config = dict(
    d_mlp=768,
    activation='gelu',
    norm_eps=1e-05,
    tie_embeddings=False,
    init='normal',
    init_std_qkv=0.0276,
    init_std_up=0.0276,
    init_std_down=0.0,
    lr_mult_qkv=0.4,
    lr_head=0.00339,
    decay_fraction=0.455,
    final_lr_fraction=0.05,
    train_tokens=284800000,
)
Each number is 128 + 24 x the weight over its row's rms, rounded and kept within 0 to 255. Layers, rows and columns count from 0. Numbers have three digits each. The size before them is the row's rms in percent of the matrix's.

# down: layer 16 MLP down (transposed), 768x256, rms 0.0698, rows 261-313, columns 128-255
# up: layer 16 MLP up, 768x256, rms 0.0671, rows 262-313, columns 128-255
down261 118:118132138094093137208127094138200132118117116102125136144158138134146094131178130159157101099140092127136149123083148110159099147142097149111183140127111123147151122174110156107139122101111127146138129135115114123109108143112110153119132101181092149155124111153078164142133125136133170128123114097117121154128117150097112122109110110142156147127136134109106127118117103069137143120090
up262 105:086130135125064108107091110131113125140118091137142141127118137153099139150107125100158119155096092138097138136136133174110102119117080134197125117109153140085091107153108152109085148077094132152117146096076160114134121100136093094129145118121111112132161173141149111117093123126136129073189144104107142134121115150142142151139130115144115181120144129126170194151104126081130137121085
down262 100:127095121140126095089118144123119157105133107106101154163111130162134104145100161137126111108097123131150125127153093117084112164135113136145129173127089128078100144120156115149149127148110151134156121108135135115151142124131151119124072111117174131101095165147120138118133103124141103138104131170087151174131127096131147101141147125134082113162140100203112110091144114151122157127118
up263 100:126112129141117140091114182121064109124110177091117122153172123112115141116140083102114146135164130141176105150138126157121172112113127121137141114112132158149136110121135148133126132095090114201134084137116129089070123140127130132127138141119110147119150121141168142142142124161118153140119145142103101147156138119144118163121132089157106099110151070111119137140127127129120126163148
down263 094:164147163112161142117120093151112161158130122163096152114066157124090103144134159170130145122134111120107117127119151095128123149140108167128149109136108112120143139138160116173175157091153138078137151118111086118146130097153145138106174138110153132138097158102151160134133182181142104149144107146145143128094130131119133139122162140120147126154133124129145132123123128134104100139134
up264 092:107087117107145125127093140136142101144160141127128131175129106128114120166075109087129139109147109124136117132147082147140156127156145130148112137131136109125143130132125110130143068115141080134111151148077134063107115151121156120145115117138131148148110112148103068152122111115085087119118136144130130152161098106159152090137134116122093146146162147130119152108116154134091176136114
down264 087:140144165134129118162108088118119164109108148119144142104104098161107140117170123126116123099135153155118147104081144169154111145168108128138117118125079166119121144161151135146156157107152124101137151163170127135121125101136123077138127120091129178095147102155132203140133122143127132121149116114146149126083173129126093113170150115126118097091107151107110113120113159092147139146132
up265 101:059173127128115131092108139115112091149151183140122136131110113130118125133160114142133147096104123153170141172135138122093126125121137130145110101090113116162124149129176155127137175139147143172144149147140138100113112156134102111131166078125159163151135095137141122164118162114152103145110112107102121155139118145159135086147157096123106137118140153095126150141098146127164125149106
down265 102:133132123137081145157103137135184166140119116100160136144119178143109134092098113160141118120147138134105130122143098116121141133115127166171139119135104141137116124164082120129143156068132113117122135169097090117115152109121140150119177104116138116169097158121159134095112140111117200068097138115115124093096112152141193161123124131124153137155117139097146162129122155109137098114107
up266 104:075113115104105082130097092142100107118076128148091143148124134132145166130139090139133186103134136116110122121105103121081110070122111125166138115138144097140106146141146083128106121076136120160088146107113080114120120147155131109139141117152127157113157154164116097103122117122125131133123106124135145110145174102140210079188118159139142142179169137119117127124141129147083118134106
down266 109:130137129088105129162125142147142140112132168131142131143145135128111145121160098131099168099111138129107143121126125118106104094150124087130134081145076129091109145166149145089156166081125153140136139158151152100110081115171112108138128121110053119132135126156112127126127143129129111116139127111114103125130120109091121165152141150142103093069104152105119148120117141139161125104135
up267 092:121139116120108105119127137130112130131142137074116110124107127108108083149118108150147140108155156158082104155144162116114143093159114152134142122140160118085104141089112118160100107158142115126080144166163155122060134118111093115139138117106112100101122126127126113119129144065154121084130121143125120131124103110148106164106163124103090150121132142100118195140105155117107113114106
down267 086:114128108092170128145175155128123099099123088173130128103162154140136164100122136145089120171133142108120163129127102139105133095153158120122083127126139126134140172130113125120196184101116164172161116139140130108130107170113112115132059153105104128088177103122124128146134125109144146118154119129142114140112129156118145082150125123148119117131078155100085097121137124151154129144159
up268 104:120129117133145109167111103095129101124139116157138150132156089076147169077154110163125157127151173130177114134180130151112181125119108156129117102109143127161185149134155111131104113125108115160105070140124099122126116141181119131135142131112086165149133119114102127154103151101151139096140108119159143093134110140132111113107151129133107145105143142124126108087127171118111111145094
down268 107:143156141121119166122103144126114103130099159144081129132103119157142129155177149147117111159121122130102129172092152129122128172146111117123111135119102131144092137170150145161156153143111115129113131101136125157172063132152108116118091145137152114113109117139121190140123169107120115163124105131120091122151166127074110143113152115142148124152164103104120100148170122127168132112163
up269 106:095124124134111119153065157101118061119137125116102105143095097115176130165086133116131125153157126118089083157151129123119156127160099150156148122146105155118151107078151200119111126095079128116129124137103148118131150147125130089079122125128111116146122131119152133114165145129111129132127120157144117127128099116179107092175189114122138170112123109116116129161076130137138110133134
down269 103:096119103091106133125130092132126144138147119143159077122131143123091174125125126136200127116121089098156115097050138106109142080096146134110162171164166139143137121147126092098119118148112135120152137159117143099135149119115145102125115085134168115114149169127116115086120159166171113128111104112104127159120153110144158121128116118132102152121125122149124140111133168141106160131099
up270 105:121116127076166089126133151108135127131102129158112145137200117096121132109128085077143162125128093122180111103154118143095153120132110135147076131080153118131121154138125101119151117100079123136106118128099135089190124118145122117140155146126117144173157128148112113120120173112114145113185156093117129084099171127113166128166162105157109120180121072123109128148133112160111097122116
down270 106:143172158107153158110135097126113141084123126120099163125147142134178115118123135087136130116107089092120140137099168108098128114137148128145114139132144126155102103135087165096124136087105117144151150173146135178131113130113115135133131137099116114128135076118147156167131153106119152130150128151165088110133099160120092150104152124136110105145104148140122111110143139113105114153155
up271 103:121158123141153086124150121131109133124118081093164136164115135121127134165074077131138107120145109087143129157138133085124188140152141155144153101147169117127141169142102137119121126121118143174138157141130125069116106134129152153165116134081099117152113121134145148112119133111119145118110094116092135080135121106117118148111120128169146159137124130118154140132104158115083141108100
down271 108:133082085100134138128107140138153151122137129129128189131118169138114142115129113092122125141107120140132087156146109165146136136124122148124102089110136187143125111132142162117135134104147155124095116136123101168133095120134108117163126074154137117140159100130092137153114132117143111126153140158129144145114117128086128149109167159135121079136115125090162141101112130169135172105152
up272 099:117111112115123172141126132118122122177177118125128144110133109154132112153087138094158112149114110080094140125108090114116155130137113143156134118113130087106172194145157129123085147147169106147130112144106134099138112135097134063156126153129103146141141163143111140084122134095141136186119132121099090117199142148174133102143141163166108137100158147123142117131105120158127122155063
down272 099:142143131126132154150143127143118103107087144142113120093134165130150124113131083139111137096122131161142114156149142121144070140124134147106108159116115151101140137150149150123140152118147150127144136132189142144125138159156113132103116117112169121116126148130135119143101077119094130184184184149148121113080109120123105131106158135134154107099131128110138116094130074139154127088137
up273 109:129145140127151114095114134091093115104143093126159166125111148125131111166126116106155182133140149115097121111121168083154131113093153150104148120146114152137114103145108152103119123079119098178124127156090101128115111072117101117112123077125111098140125118135114124123133108151125116111150118099179172130095148178139066170120112113144122128120135117103141138166154190127132136182094
down273 111:123146156197137131119125121158111078129136176100123178141122101106121115103117088113146095151152165139175146169176123160153110134142110109135117135160141135087123113081139124166103156142169129111120114130122084116160168112111102088152144088085152169154159098114157140150116107110130149128145110128168083093105134139140109116115100127115162097113151117096130133116135087131146115112139
up274 100:106092113140139106191134115133151125165137116112111153091109119149131108160099134131123131108140132106111169099154154101158117119154098104157139140156126103129104133126113119151094052134149109175124144147109137092107093092132129093151141071128104167158098101107142134158166098139118107126154142120110148098122111144120124129163099155138149123134110095118150109137105136139115131123136
down274 097:118150158093115101104147129146118130116091130126113154111119147082132123140125131121141123096124128131193148143141097128127164123097154135158145131063149170085054118115131185123148164173118165124159153090140159154113139095133120118124109164089125133131090098112120105126138146151115172128137141097103125131121119124162132066100119181115126131164133123134133125118132088106137124123140
up275 109:120127078133160110157124138128154121104084113128138111106128162149142131152138107132126132125143123141161116102142100129132139110125085101104109116123103108147168121161150153139166115114130167104124105163146090131157118159175176132114145083136120170126137127148143127144124109137157185087145083098141133122120134089128127098178139147115108151122105079097140113139162113165131095117160
down275 115:133139129124124055140089149118126142154138140159124165113146092150135144156160107121127113164167165097109122067109138126096132093104128118108138165114105148138085108133167115176117130062089115123142142090151153140174124120129134059165092168107144131133110152176174178126120122121103075128128134132137117118147124181116112122141146098158096105136101139105124105072150121154125134136157
up276 102:129111115098156150148094146174160080151141155116146144110141136113146168140116112102140114159150134136096138110137124149114180097116161109168115096103113151134090163124133148112116123103160102118156138128133178100118078152100114101145127128177094139127102083133122137106180115102096116127127128157142111137117118130178092120165127081148122152100094181115144167143108134144149086073129
down276 105:083089138121157119124147121088125096100143110112113131177106154094177141160109120124138135121133154099109128120159104093093174107093130134141121140129158104135105149126138125134119131141092114138129081105084168183140101147124152129118139106119136060090104181145126122107137161117130169144160123137163073125154144130113077158139110142132142109130095154155114127167146146141125145118100
up277 107:131085121098119087127126139123146133144095134151161106133180094138126135112119083136169146133117131133143125153154098093134126108114124132138142117121137149173126159098111136139131135124157138107105094112141113086105098136161119183112169118114062093110160113156141143130105142116144144124091107143146150142150144166132112136157157130174151103089110144085132148111139153120124085108096
down277 107:132160124181133094116150128147153128140157161134112135107093136141112135120133143094130135102146107118124158145131154142134133136145147154132154124130150124137119099137107111105100094080154109113133156162123123117143154105118139105140157125123158051133184143147135094117086132122133141105153170122165150149130116144142097147125076136117139131138088100140091112116146135088153110154112
up278 107:088150120125099150106125100141122153120138110118169116104134116140139153111122137116123154145132157102143140198139148077084149123158151084133108130101146127174114146106114122106115115129143127150094118134105114069105095107125152141143046117158137138157172124139160093142114130127131137161157107122138122129106136153137124134149109138149114136155126168125118084129078134168109098113118
down278 107:108114143112126107072117115127144122146126166128148148146155100112152110130138162145149108121178107102133126102146093161140129087143133138106093123132113128152124142148099049140141084107129127142130136083162140101141157146094123120163160087126108161088133129104154130132139120136161157140119148116130136142123101125140121094137071135102147156179074146166108135141119163143155071128122
up279 096:093146115117088149156065153125094101111100162141123118171145107145106159127116127136161123160126095093124115120153135103134118077121151132167117106158152125129145140116150119106148163119090134113108113163138126128053116143125153104165117114126128183122144135142092134117110130130126161132114095121111158139120121130121095111144164146130142131084150097102201177118133152118152120159106
down279 094:163121139124133108073150102126125190154130114114130093099136140110118090133131166135111207092157165124134109104132099147145133178140111099110150163087139133130130102126122128115144110151150124087151137183141134107112156104109146130142157114128120130151191113135136146087130136148144116168079160103115144109102099120164147124166087129127172175102128154150119110122100102091141138107095
up280 103:108163139103152100094081091127123082111125147151128136145133129130191113143127101132111091147162137103139132106087104127139159142102083139119123131137154128146107138150162148128119102124117132152139124114120108125171099098133136095181117155107084094149118149116148126123105109154131118092125126134127137169127108121156134125152141193132058126095139106090142163139094087112128115141122
down280 105:114180151136078151120159114117147081136124135133113126134146132146133155170120088141131145115093143123125130143136157125104146126130097140092135142109116138171175088135131107113129103124169141121122145106162103126137089134059135125167096125115165160129129142181153105116107105131142107150136118089127167075114123109105160137144131101135144143119152153117126111130166104098178170118189
up281 105:140145091124116134146109102102161144146112118122175159140134142113119129102090144169121122156155139156133153145150093156110156102122113081157112118136158124119103204121114150115062102151139126146098069146128155098121133097140134119122143110120079129141092146119144095146103147121126152112130151067148150149150136152101123117125120102136096168155128117137099122112140136114095104116098
down281 105:134140124095136106153098141094120103133145177146135158121178107132142130136132126121112149113108140081162111108106131147154110133120115131103188099170104164149130109134152123154156124176099137103126166080083145113143078139138150172096124115096133141158111143151150130183108177154144129159103083161136138113145124143130097126143121121108163125133127081201158094136127163090129105105106
up282 099:121139131118121135125116127122168108129081176159130114126118134151163135137145085107080109140123164107144133133136151100144093102100151148170160112105117110093139136074081172072140141105105082183126128142115124119148135112147125112138132190119103100132112130182155121158139102120127143105133160119106134087123103139124126146127145121163161139133151152107099130122132086107134120164128
down282 098:099086159161152160133118112140099102087165155108139135095118156122116120146131136155140151167159140146099134128132107191110156101124097097127138137123128144112087097116122109153106129140109120122129103134123143154149118117105155133153112095182138121095118124101104118111087121152123114098103124126140114149124131115114152166146106145094089090140126133177180115135086168162154130127108
up283 098:094139128103127140129105092118134118124086119084100114119121146066107146127148142128112078143131135153087135144124137148110111104138131145132129114123090105135124159141126153125159111139146130120125130146135095132148137095149133075121098116179081124124121069155155117154137140150115173137110091109162074115141092101157118115165167107126102191151131092131146192146111088143127129179106
down283 095:108120136165132106102112133136104143134134126121112131136161120102131126079086098126174126105104126085162137129127149116111149141113141101078109148122153126135149084152123141122141131131154123154134137129119137138116102120058096154170158125108148137210145153127129087128130114137149139140112165109140138121137111133156155138119076102119119129109166151139101077124105137109117108089147
up284 105:142128090135135114156137171128122135089104097152131123136147100152134109116112113167088111150156098135105116165167117129151133128109117116140116085092159149165136132207104136127147113107155103141097147113134114116106123155166135122113110160118114146114131121174110128123112142123124134125136106083182153119135083132127110146153160126153117131176108107102116133134126101109111118170119
down284 107:095192157120137122127102117132101114147174142104102118131062104140101119116085123135139137125133116101131127118152135136114144131110124147133151123136129139106129158089127176097144153179147158151077116144116118113112156151099151105131129110139139069141098117126127082101128133130073082129157137151173146149133089124148132146102132105112073114122088137133138129139167118123151093063124
up285 097:147101108103119102077104146124135099157147143132152165119133105102143110139122160139131096140168076153139138129179109134121202166149097108166107095144155125059148146136153112120130120114152134151115130126147147110106074136139097151122095135128102127128098145157130117112117105134139129138146139137133154175167148116144121157087127105114124175132129156115110114165132124128125119127098
down285 092:079141137084108176151153121138117112132114127102158113119093125155162124127117107127085176135079167093117159139133082146101131139153159148078148143127124135122101053127139125153142134116132142131105152137137145092109133125127113117152119138117138122120109149120102134146158111113170115110149103123159120084063149124129181123127106113175149144073142111104112112090111119112120165136153
up286 103:135127128157097113146143137090166093142108113046124125150125159132120123115130137128141150136153079131150086152127143090092102136124104165110127121125123066101121148145189125153157145153122121163133156155131126144137094114132123148154179141101141129161124132159100079110175149108151134089129121116116144116112116162083123143157116122128114136130132098099133150111158168116156128155130
down286 109:135114111125140105082173148093120118154093135159101115144101154136157130153117138128100107122124119106133103154179107140154146151096135126148111097121131136116089126102121096118130121139133171131146149085162123129126125149132111095099121090123148114167154129168121132089126152120112149119138129140145109129104103107109112168124191163112175140132163117082119203139125092141132100093099
up287 105:113152094104138091118093167115104092075122110114127107111175141101150148107128066186096104169132139100091111138111110140153132102100164104111124111112140099176161102089143143093115118141091165180110134138168162099087088132136127111124126132140134133129148157151137101112136149079148155134158144156174121146151141120144138115110148117139119131139144121135133157127114105117102124153130
down287 107:080079116100134076101116138116129161128115123132160144127091121100148152142126139133152114150122170116155114071122099108150103117141134137126137107092138122126121185092143099120120114113102168095128089122132131138150103114128134136101115143111107136146097141128130104120131125162130108101124131144149073138136155086103163161143120103120094120179142119120133137174108149165125115119136
up288 095:124134100121134107137120127138110165119119135130097164122120089114104138114126119118120148137118079078114077170113128097106135092138110080149115113106164087137124132104133091144115096089150123124138136136147182110121138125157134110175123122133154141178077145155115117149145063087154168127136141109126108119157151140132131073177128126140148108142150159101126131150119116130134129118100
down288 098:096134178174179192194100145144098101147142149145121150131152148138113153108129084070103125139131147107131116104146114142131113128094099175101134150124143115136109154140137132070179147091124125139099120131187160129108096155108120163077116112109171095125179094131130136129154129170102140158161121143125125119144130134079170093104131108137146114144130131113109138109128126113148140130136
up289 100:148086105108115114154109127130107135119108108104150126124166145141130126126059140122127123168116089123086116137134125092106128112122138099129102093129102153099147117149096109133099129104106152132097156126127136103124136120136111123160137152087140186155118126131134131115090134168133167183155163113173109132130123138123107113155106141143128102089180142134151116118120104135092144143121
down289 097:111112123094096126127138103118087189110126109113061115163129104160112076103106107113125135096110097131144114141173106148110126144136116118107106153119130144126120078128166133131130110103133108138100114090095102135145105161138128121146124116127138119080161109090132138128101113106177144124096102140103144135119101121140128114120125120163137125152124127112150140143160153129176157147148
up290 096:114135121117112108135106158087125126098102117142152164165145141137125122156132151137127147105118089092109172116162140141085109101151135093181128086117115115134126151127167151094110091129119137112133102130139123118083121124128134085105129157111092114147117102162169153125128138139111146125163128161155125149134145105125154102119159085105115136129113133110100134109157114161057139145170
down290 092:128144153135149137080121133149165103131152112150118096096163143133118141143107147095114110104156147144197113183151148139150148117077132056113117127126122105135121150118117125138127146119155138119150079163122141124137108115159125159103154117114134185099122127140138110097119125093107107112159150153106116147123100107078123120134174140137106115135130106128078128129105148106181127091126
up291 096:093135118066134125143107179140086071131151143144094136111111124183091105135155134101107168111147133127127134130140125113131145111140097125194154110096130120107135145147106106152092103127148121113127124133170135112166124126116099098164128095162120156159154122115114140122079068142139162094146120131153121117110095127143110140141090110111136121126148126110153164140108118114127127145083
down291 102:142137107146122109088136146104153138103124130093113116165142136145160113096092161112129105108145088143099099110167117135123133086184140146110164136146145143155117142100132139111149152111066152126117195127075154129154125159165172147112169100137107147105102132111140168146135176175182125144121124164166105152134139120108110147143161137121128138151084089117125137130113168131113132156126
up292 103:132130110136103159136141085127091154130129106103114098158153124130140168130126096090137120118136152108153145153116124074084113121122132120134135093078070133154116164124126161155128125133134121137142119126134149124151123150135095124170147141175093136108092130165146112099125119120108154139134136117145105136096140145127168138187151151155136131120130126121156125118122138143107138136087
down292 103:107131146097109132165136149103070111123128164147111107144141095114099099133160109116093135123124127123128126145133193121142110084118159147099107107125106100118158105142143106082163157111115146121130114141124081131132103123139129105137087172142168117141127128137121111152119127076125165127125117147089199085136142181117147155178112081142121125092119103138161126130130148174145178100138
up293 106:134122114070078114191145121090105132145116165125109090174131093146124163106103103132148158111115147132160141143153118100126108107158127126127121125119164102164157149144130145134123118150126106152130165186130080074097119122174112141139158093148120143143120116139143100155107161101111139090128115130092125124117117087123113154161153124123108092144126118095131122143143130142099093148129
down293 108:130115121113137110148165154158110134105072136134124133099088126111151107124150115080119159123115108081107136152148118143165099143142166131098122165102105126141126146157130112159141104123146140110100122128137121120153158131126142133145147109076106140147134100117117107099160095133070120138127134133133151091107154087151120164143126118120125133185158116126133140131108106113137102101097
up294 099:178087151122138100134101127135089125121134110071145131165149133161103108175082117184092132131147137159153102119118112139111140083118077115177123096142139112125145135082124110134168106184122145148100091162107133089115135137116148137121094121125086167161134141152142109188126139152129100119139101145136084097131158125161116159126093142151110126095138110127158128157119107120113127125112
down294 100:107103137123125152109110127113144148129088127099098141100093144093150125095127171100137160121160121120104148103136118159072114138128105113155156160104158117135123138098153155192111139171094116127082110111108109130131139134162112145146170158103133136159110142142100145120094113133133131160160124121128121117144136162125131142113148136122081133166113124179109157148150123125139152143136
up295 105:091177118142134099141110110112124099120121171100130102127156092153143097131132126117074159145150150121155125141182129127151122126103150139148118134078134094108149122091156136096120159142122142160114112147094103112068067096122140104131074112146113142129116134164145134132161180122116107129094089120164129138074102160129094129149153162168134143124135087121151119144089141087081089140110
down295 115:133109137088137155139125134137109124113085169057161146146134146141118125132175186146119122146097130107129143104109123137113090132166072146122132101120099130080184113117159117127112153138129121159113132174116098114117119115079106121124135126124115133121134106167102139171122118151128145118108118123184164107141123161112129169147154086129115095057090158091171136114131126098131151085149
up296 100:111106115098137133148121129103111145154118108081111079124156117131122141122161114133159144129163082095152164141117165103136131148089101099175161114117093174107160181120134120151089148128161114087129161141077105133128104146122128143087154093103113152140151119146109112172102161120163112094116140092123135139106147113133104165144148128115152169148188123106166134147099154146116098135125
down296 105:158093144106130125097127108153146091092098117144132113138090139144120126132128113099128139130146096112084103155099152150106146140153150124142108102143129107148134147133158111117120133081107121130164122093136143119208120135129129100146109135122098111145117126107161140142156127145115173124128095174156173091116081118166100120173145146124138128154117128098110106128147120106180152108111
up297 099:125105110145091137086106114168164088153121093168111104110149111150157131089143141157092145144120154137137179131146117123090123109126166117107150089122169120118094134137085113120106139123108121138113142163128122144110155125162104166172128164162111096154151083166133158116107127112143173138114116083146120070154104142135129115154097158138122083138149107108139161127127139135126141141107
down297 100:150133145148158159100174155119162115121167119128172138167142139076095130107125129096132112159117087115116114164134119124108157086117165161065118126112121123144134145108118098080137119123110124080124170124093108096133197109116146084091149068137123152102111152110108089114127108120143116146150120147140142100101136101150146124149128123100109183096142139140147151150108139145143101137098
up298 102:104122118113108093105101082088110072104151121113121105089130115163194145099086083148131140112154110138096075130116130124087177097120126125134096145098114148164096158160121139125122126125161095130151125171129106097134095087136157140146095128148124164141155116187091138106121133110156113125137146100122112104083111152141140124134122149130129158106160102110138183140179174112135130146116
down298 106:156129122127119183147131135143121134149112133137148115164136155161118136157112134140152140118115138134093149124124097137116126128148118153172110099130165104102129100127144174117103145119089126160114134093130093089115095128138096130165165127143108119073122139131169127150159144126124127121117123138095123093126135101122102139121084141089107111116068138109111130120137160128168136112143
up299 097:116166077085186104186137141111102100144124131063163131104113136112146112137120132144128152124142129097094182184109097136133126123160147131148152084149107131097154166124148157114109098128151116133100109139151105123168115114108129081144090136132136163132121169156119135085144100110142163124185126127144117069108100169135137127120142110137104130151118098122161113112096146109088122139154
down299 090:110086165159129091105132138152133097176139101171097122102149132109086095164167168122094204119105137120101148078151145126095156069120134153133116122133124135132093094102132102166101150077133122082181112113162146157120126118165115131123120153123114126106117166095158122124165138102122171161115156120103119140114140097105107104109104127141170131152167172117154126128138129081123160135101
up300 109:127140120099091140120071133151106070111104155137157132121127108151129111108145142127137065128145169119132089131136089095128112088145153132111135125126114144147138141106133162116106133111144110122140103127080124106169143112151128117124107149127112119145132119139126122139172143127103086147159171164129129083115109115162121152159138117135102143118112135108167141140129085147074139103130
down300 106:149098122117138085137174100124129134135141116126099134149128072116182166150104156116149155122130104082153138147127143119142162156101127108141156126141128132120115187140076125137115144124124123115154132109152132141133113110087138122139145088124199158123154159137097138106119132141161090131118125089089115125116132095127129129086109122131118111107173097125109148121148137136159123125109
up301 103:140156129121116129092043136149107097114100128123176080135145098106141088113110116155151111088135135131116105088143119168109176148129099119129094097155117074158126163117137111097161136140121144181097123145164091080145143144134105117190111152143124107149164117145134165091125112152099134132115118115145112138121134105164137119131159154136069147109137114108136109118115132177132103125116
down301 100:130137118140097136142152131115156124193116145145141111150119132129124112114054156131112164119090129128132151134097146173116116134136112128134100139119116153157114110117118149165080088083117151105170102122098102101095153161104156176065135096113114117128112123132098161104164136122153166114126137147114142156136083125151145121138096120125104143144132128118152105134137154152102082139162
up302 110:098154130104086109145107111103085083148077098117108130104156163078115158162142094134116145093122108146139129119116094170069166091138094138166114103111138135141121130089145120068138104094109101144112144143107094108150137109143125111115129148155116105159125137177111122142117143072105108158171116141131106122149143154127111155177128164139108121157157149114112130148130138112114135119092
down302 118:110127115175137115142139091129136143118139165154117173118133163111089140145121152089077156139131099108121114123122136123117135114143111075082126133143085110112125094188171132097149128095110126112144106175113150115117107161136101170132158115137105085102147151146170143102093102125149148122134092139138145106079086162094119169151182119128145141143114178086133097123115118109093115084139
up303 103:082109150148130103088144130117154094155133118139135147086134115115109103156113137102148127114141133143097146171097130124091162140084152124120103106095135134076091115106143128128124124087164101114125120147106187132135139146143122094139112173151112145170119170145092101168091155091147097138140129138146181113117159169148122118120141140111068143129129152084091146121080147144173117084148
down303 099:121092158118149092118146138127176155098103126162145133104138130101143119102118130101121104191118177113159128110119170146125146136144127112121111141114104142143147108164152155129142180119128178110111114135150141149122104115156133129116130136113165152113131081111143130140114106159093152140126133115148059143091166105149069112131099144111193119114094148132147092153153119126162158112117
up304 105:133106127130145142157132148172110114134103097119120132121131120124146159112180110118149138112133122087121131133142145072110137054123096135139118129118113133114145142088092133114122106108119143125107101108132129109098156119127098120117075135144100131124124121139133093138106093123157146129113134143093155138164159177120125139154148097191103125104121153125147113110121120152144150104114
down304 100:085117134167157140112128140126105158109177134143127098116149190128125122090132128102140179128105119095158091119089121122104135061165105122120150137160136105137121147123065150139132149114100150122144110153104141112133156117168123123088147130128192120105134126095084101124144160136110163193156150144106102164112133159127122128075141125102109121127183160153168149108130133135124156158115
up305 096:146148125150132118157126142102133124156141119121141159091148156137116104103124118143124114113131134119165131134153140117103107104142105117116109138119155076159120120098131154103137123147167107092108091171093124146150142120130144140127151100124110095145102071162165123161096087123144148116148134115168112155176111103161116140129129111109150097172154127123119077156096186125172130174085
down305 088:151101104119179137125145127129108133123139154144090145161113113140119128111141139131145123153181180141101146110116134126143131083134144127170140132121100164103137101141114141115107150150117150140170115144122159099098156114108131138128139141140108095138137140099135105099092131144107088160169138093147134121140142105105123169134121142139154162134121097127109104097162126148105117152130
up306 098:101149146122084136112135120159137113161163126146103118137136131068159104174151104115122088121154106152126101113140107147070171133124131123146159103120108075085132124056148169087126142094140102151123133139131145115101100121135134112114165172112107138150169130120158157179093070119150091094146141110170115123133091103176157130128128095134109140131148130120183154200109084137130132169104
down306 093:124132200147127102131132134105130131158149117120111113118123130154133135105120157124143127129133108116072153152134136128136128142163105110134117154151110168117166122142086086138128178127103148122126099145142179144135118095080086102125117116152134166121132113152136164155126138144125131112128115112130161140120085105160070120151091147171136146120061105122129090105110137155137106123159
up307 105:148152032139154128146117140129130107135123134100135131129147108097123105135122157128144116121138137100131159107079118085138153130116157127127152077090125128153106157149099112131167143141126172144116128181098154135118099139130108134142124130123151103149128168127190128163157115151226111153105107119121132077181105127119111155111119091166123117119084131107159105129123113131130102142159
down307 102:131063141130133079141141162112133174085115142153118135137150108122130116114123094144081103167103149153152142130134117143105086134107128119148123122127114181159138164145131108169106090110126108168106090123171127151168132164114135112163177156056096120110168110140131158172119147162101110150125148126144101124123163150146069117124157110132113107108125140105110131123144160133127140104106
up308 098:125166107079139168123086153097157136112191133114117116098145103151129080124110115128117116127151171133127172106126107088112086116131091143100151097149147145131156084097122113135120136134138124128154099131135135123113142110106091145149127123127123177147107132130136087161124123094118133156098162122110091134087127126166181122192139141148106089107144124119117117115087101133116149091093
down308 096:126125141116125124166117141119079119099079102147163126109088133093095147118136116156107150126103104120133139149106170117158140118090143099162135164141139102095144183120149136131167108132141117113142134126124097142111118111129124143093155144135125115135150148155113111090143140111122084156136137108151164127136089131090097108093104122145149101178177187163112110147164137089121123163129
up309 090:120114151093161167165124127147137109130104116141143114105148138127140099113132105100113116097150123070141118094080098151079152158107149169145095130107131121134134081128109171097148110134155133117147124091098109140128089120121149108108135165138127157169172085143157105134118145127098169093139137139154138131131112196135133140115164127158137103115126129098147184144157151134119149124108
down309 089:124140089172115093062139155135106126119136130103139134137120070135113111130119186129158097115118143150158144109140121134128101192089135120095127138128135118143135198124158104133132117105086133157152159111147130126130135146146131144155125153140154129157098167192145111127127105133124125130112138177149084163120136087125081138130119113086171116163148109123104102125115130131108127103092
up310 104:090158118096110133151118152122146134146150168122099133163133136118161156108118058066137130158143139144123120099141155100126126117169122131102149121119067135109176082140120155073105148106144095125103099153111129128103078102111113132123125099097110106108141076109134070176110120134120130130129131115186110127073123104135126126123119127111171169151123168122109113121153116080121135140100
down310 106:117121090101192108116163100134137117135138117152164139101112128151145139125135096140138133125130121131129130165132075183144125132123129150096105161112105089120089118152127158160129116120143137135171170158174146106104143155130143104132138109103148143115115114137134123110123095120116116122110127104137098105142101111132153120136139185106193111141119127110143146139131121154109165125079
up311 105:104159102125113126134116109098101143122150112168125137108180178138134124139133112186121092137114151146128176109086100139097107129104106130155125119125125095162147123131186138115132149115160171104160098172142179086075081113150091122139111108118126136152148107122155122141127132123128091118130140137101166102124130125142146156119091111149103101119119135101133125117147112161102135095145
down311 108:169160183149155122146158109108162104132145115078149103141089125148141177147084146135171149133121108134090103118094124130143134111092077138085141138121112116144168125100147156093113133115068115130139124113157126092143121135111129160149102110161165091139109083139095153142145124086096132110118114118105142101072099078126108154114105099144146137184134111129099123147122164078148128152123
up312 097:124134128099122076135108084143100146094135087124133142077114163110124132144119108151163104127138145123127158111126102106134108117119116119162129075080082115134135103134105157107150119130164154143150090137113150113107120091149117137113126111124132136154132166127136129096143162118171107161117127156128172129158062111123153143121119106099071193169111105113145132167123126143091105156144
down312 093:117151142174104122111142122137117122135166117134138133119133116114125133137095116118142159125174173159128142121149127128078100117147111120109159172132140103096127165086122125147137107145140114135167147120168138142150151129109144138115110087108121145137105117149134145103139119163095132148117128119128120137116155087089115132106144117107116148141099100153088157096136119136130120158143
up313 104:135115126131123117088096107120122134112138142123141128165122130100118177079108119132102153110129110105146135112101160142125165090118082128111131123134113171151087127098122127127131096158144143132129141106130135114142117168183155097131147181110138163162107107161093105117113122072158117149090168072107096113166177177105157131169113145123147140153113131132145098143094119136099138117112
down313 108:101116114124129108180147136112099145130131134124147122123138149137115171146132126113144071129080134122180169135123103145127119133097142157081123148156100100081172127162071154116125092093168126136121150135151147125148131165118139153145093140121107138159092146121158092122127093120139121105113108138155135102115134085151119153141104147140094122111130137086099208102076147120120152117149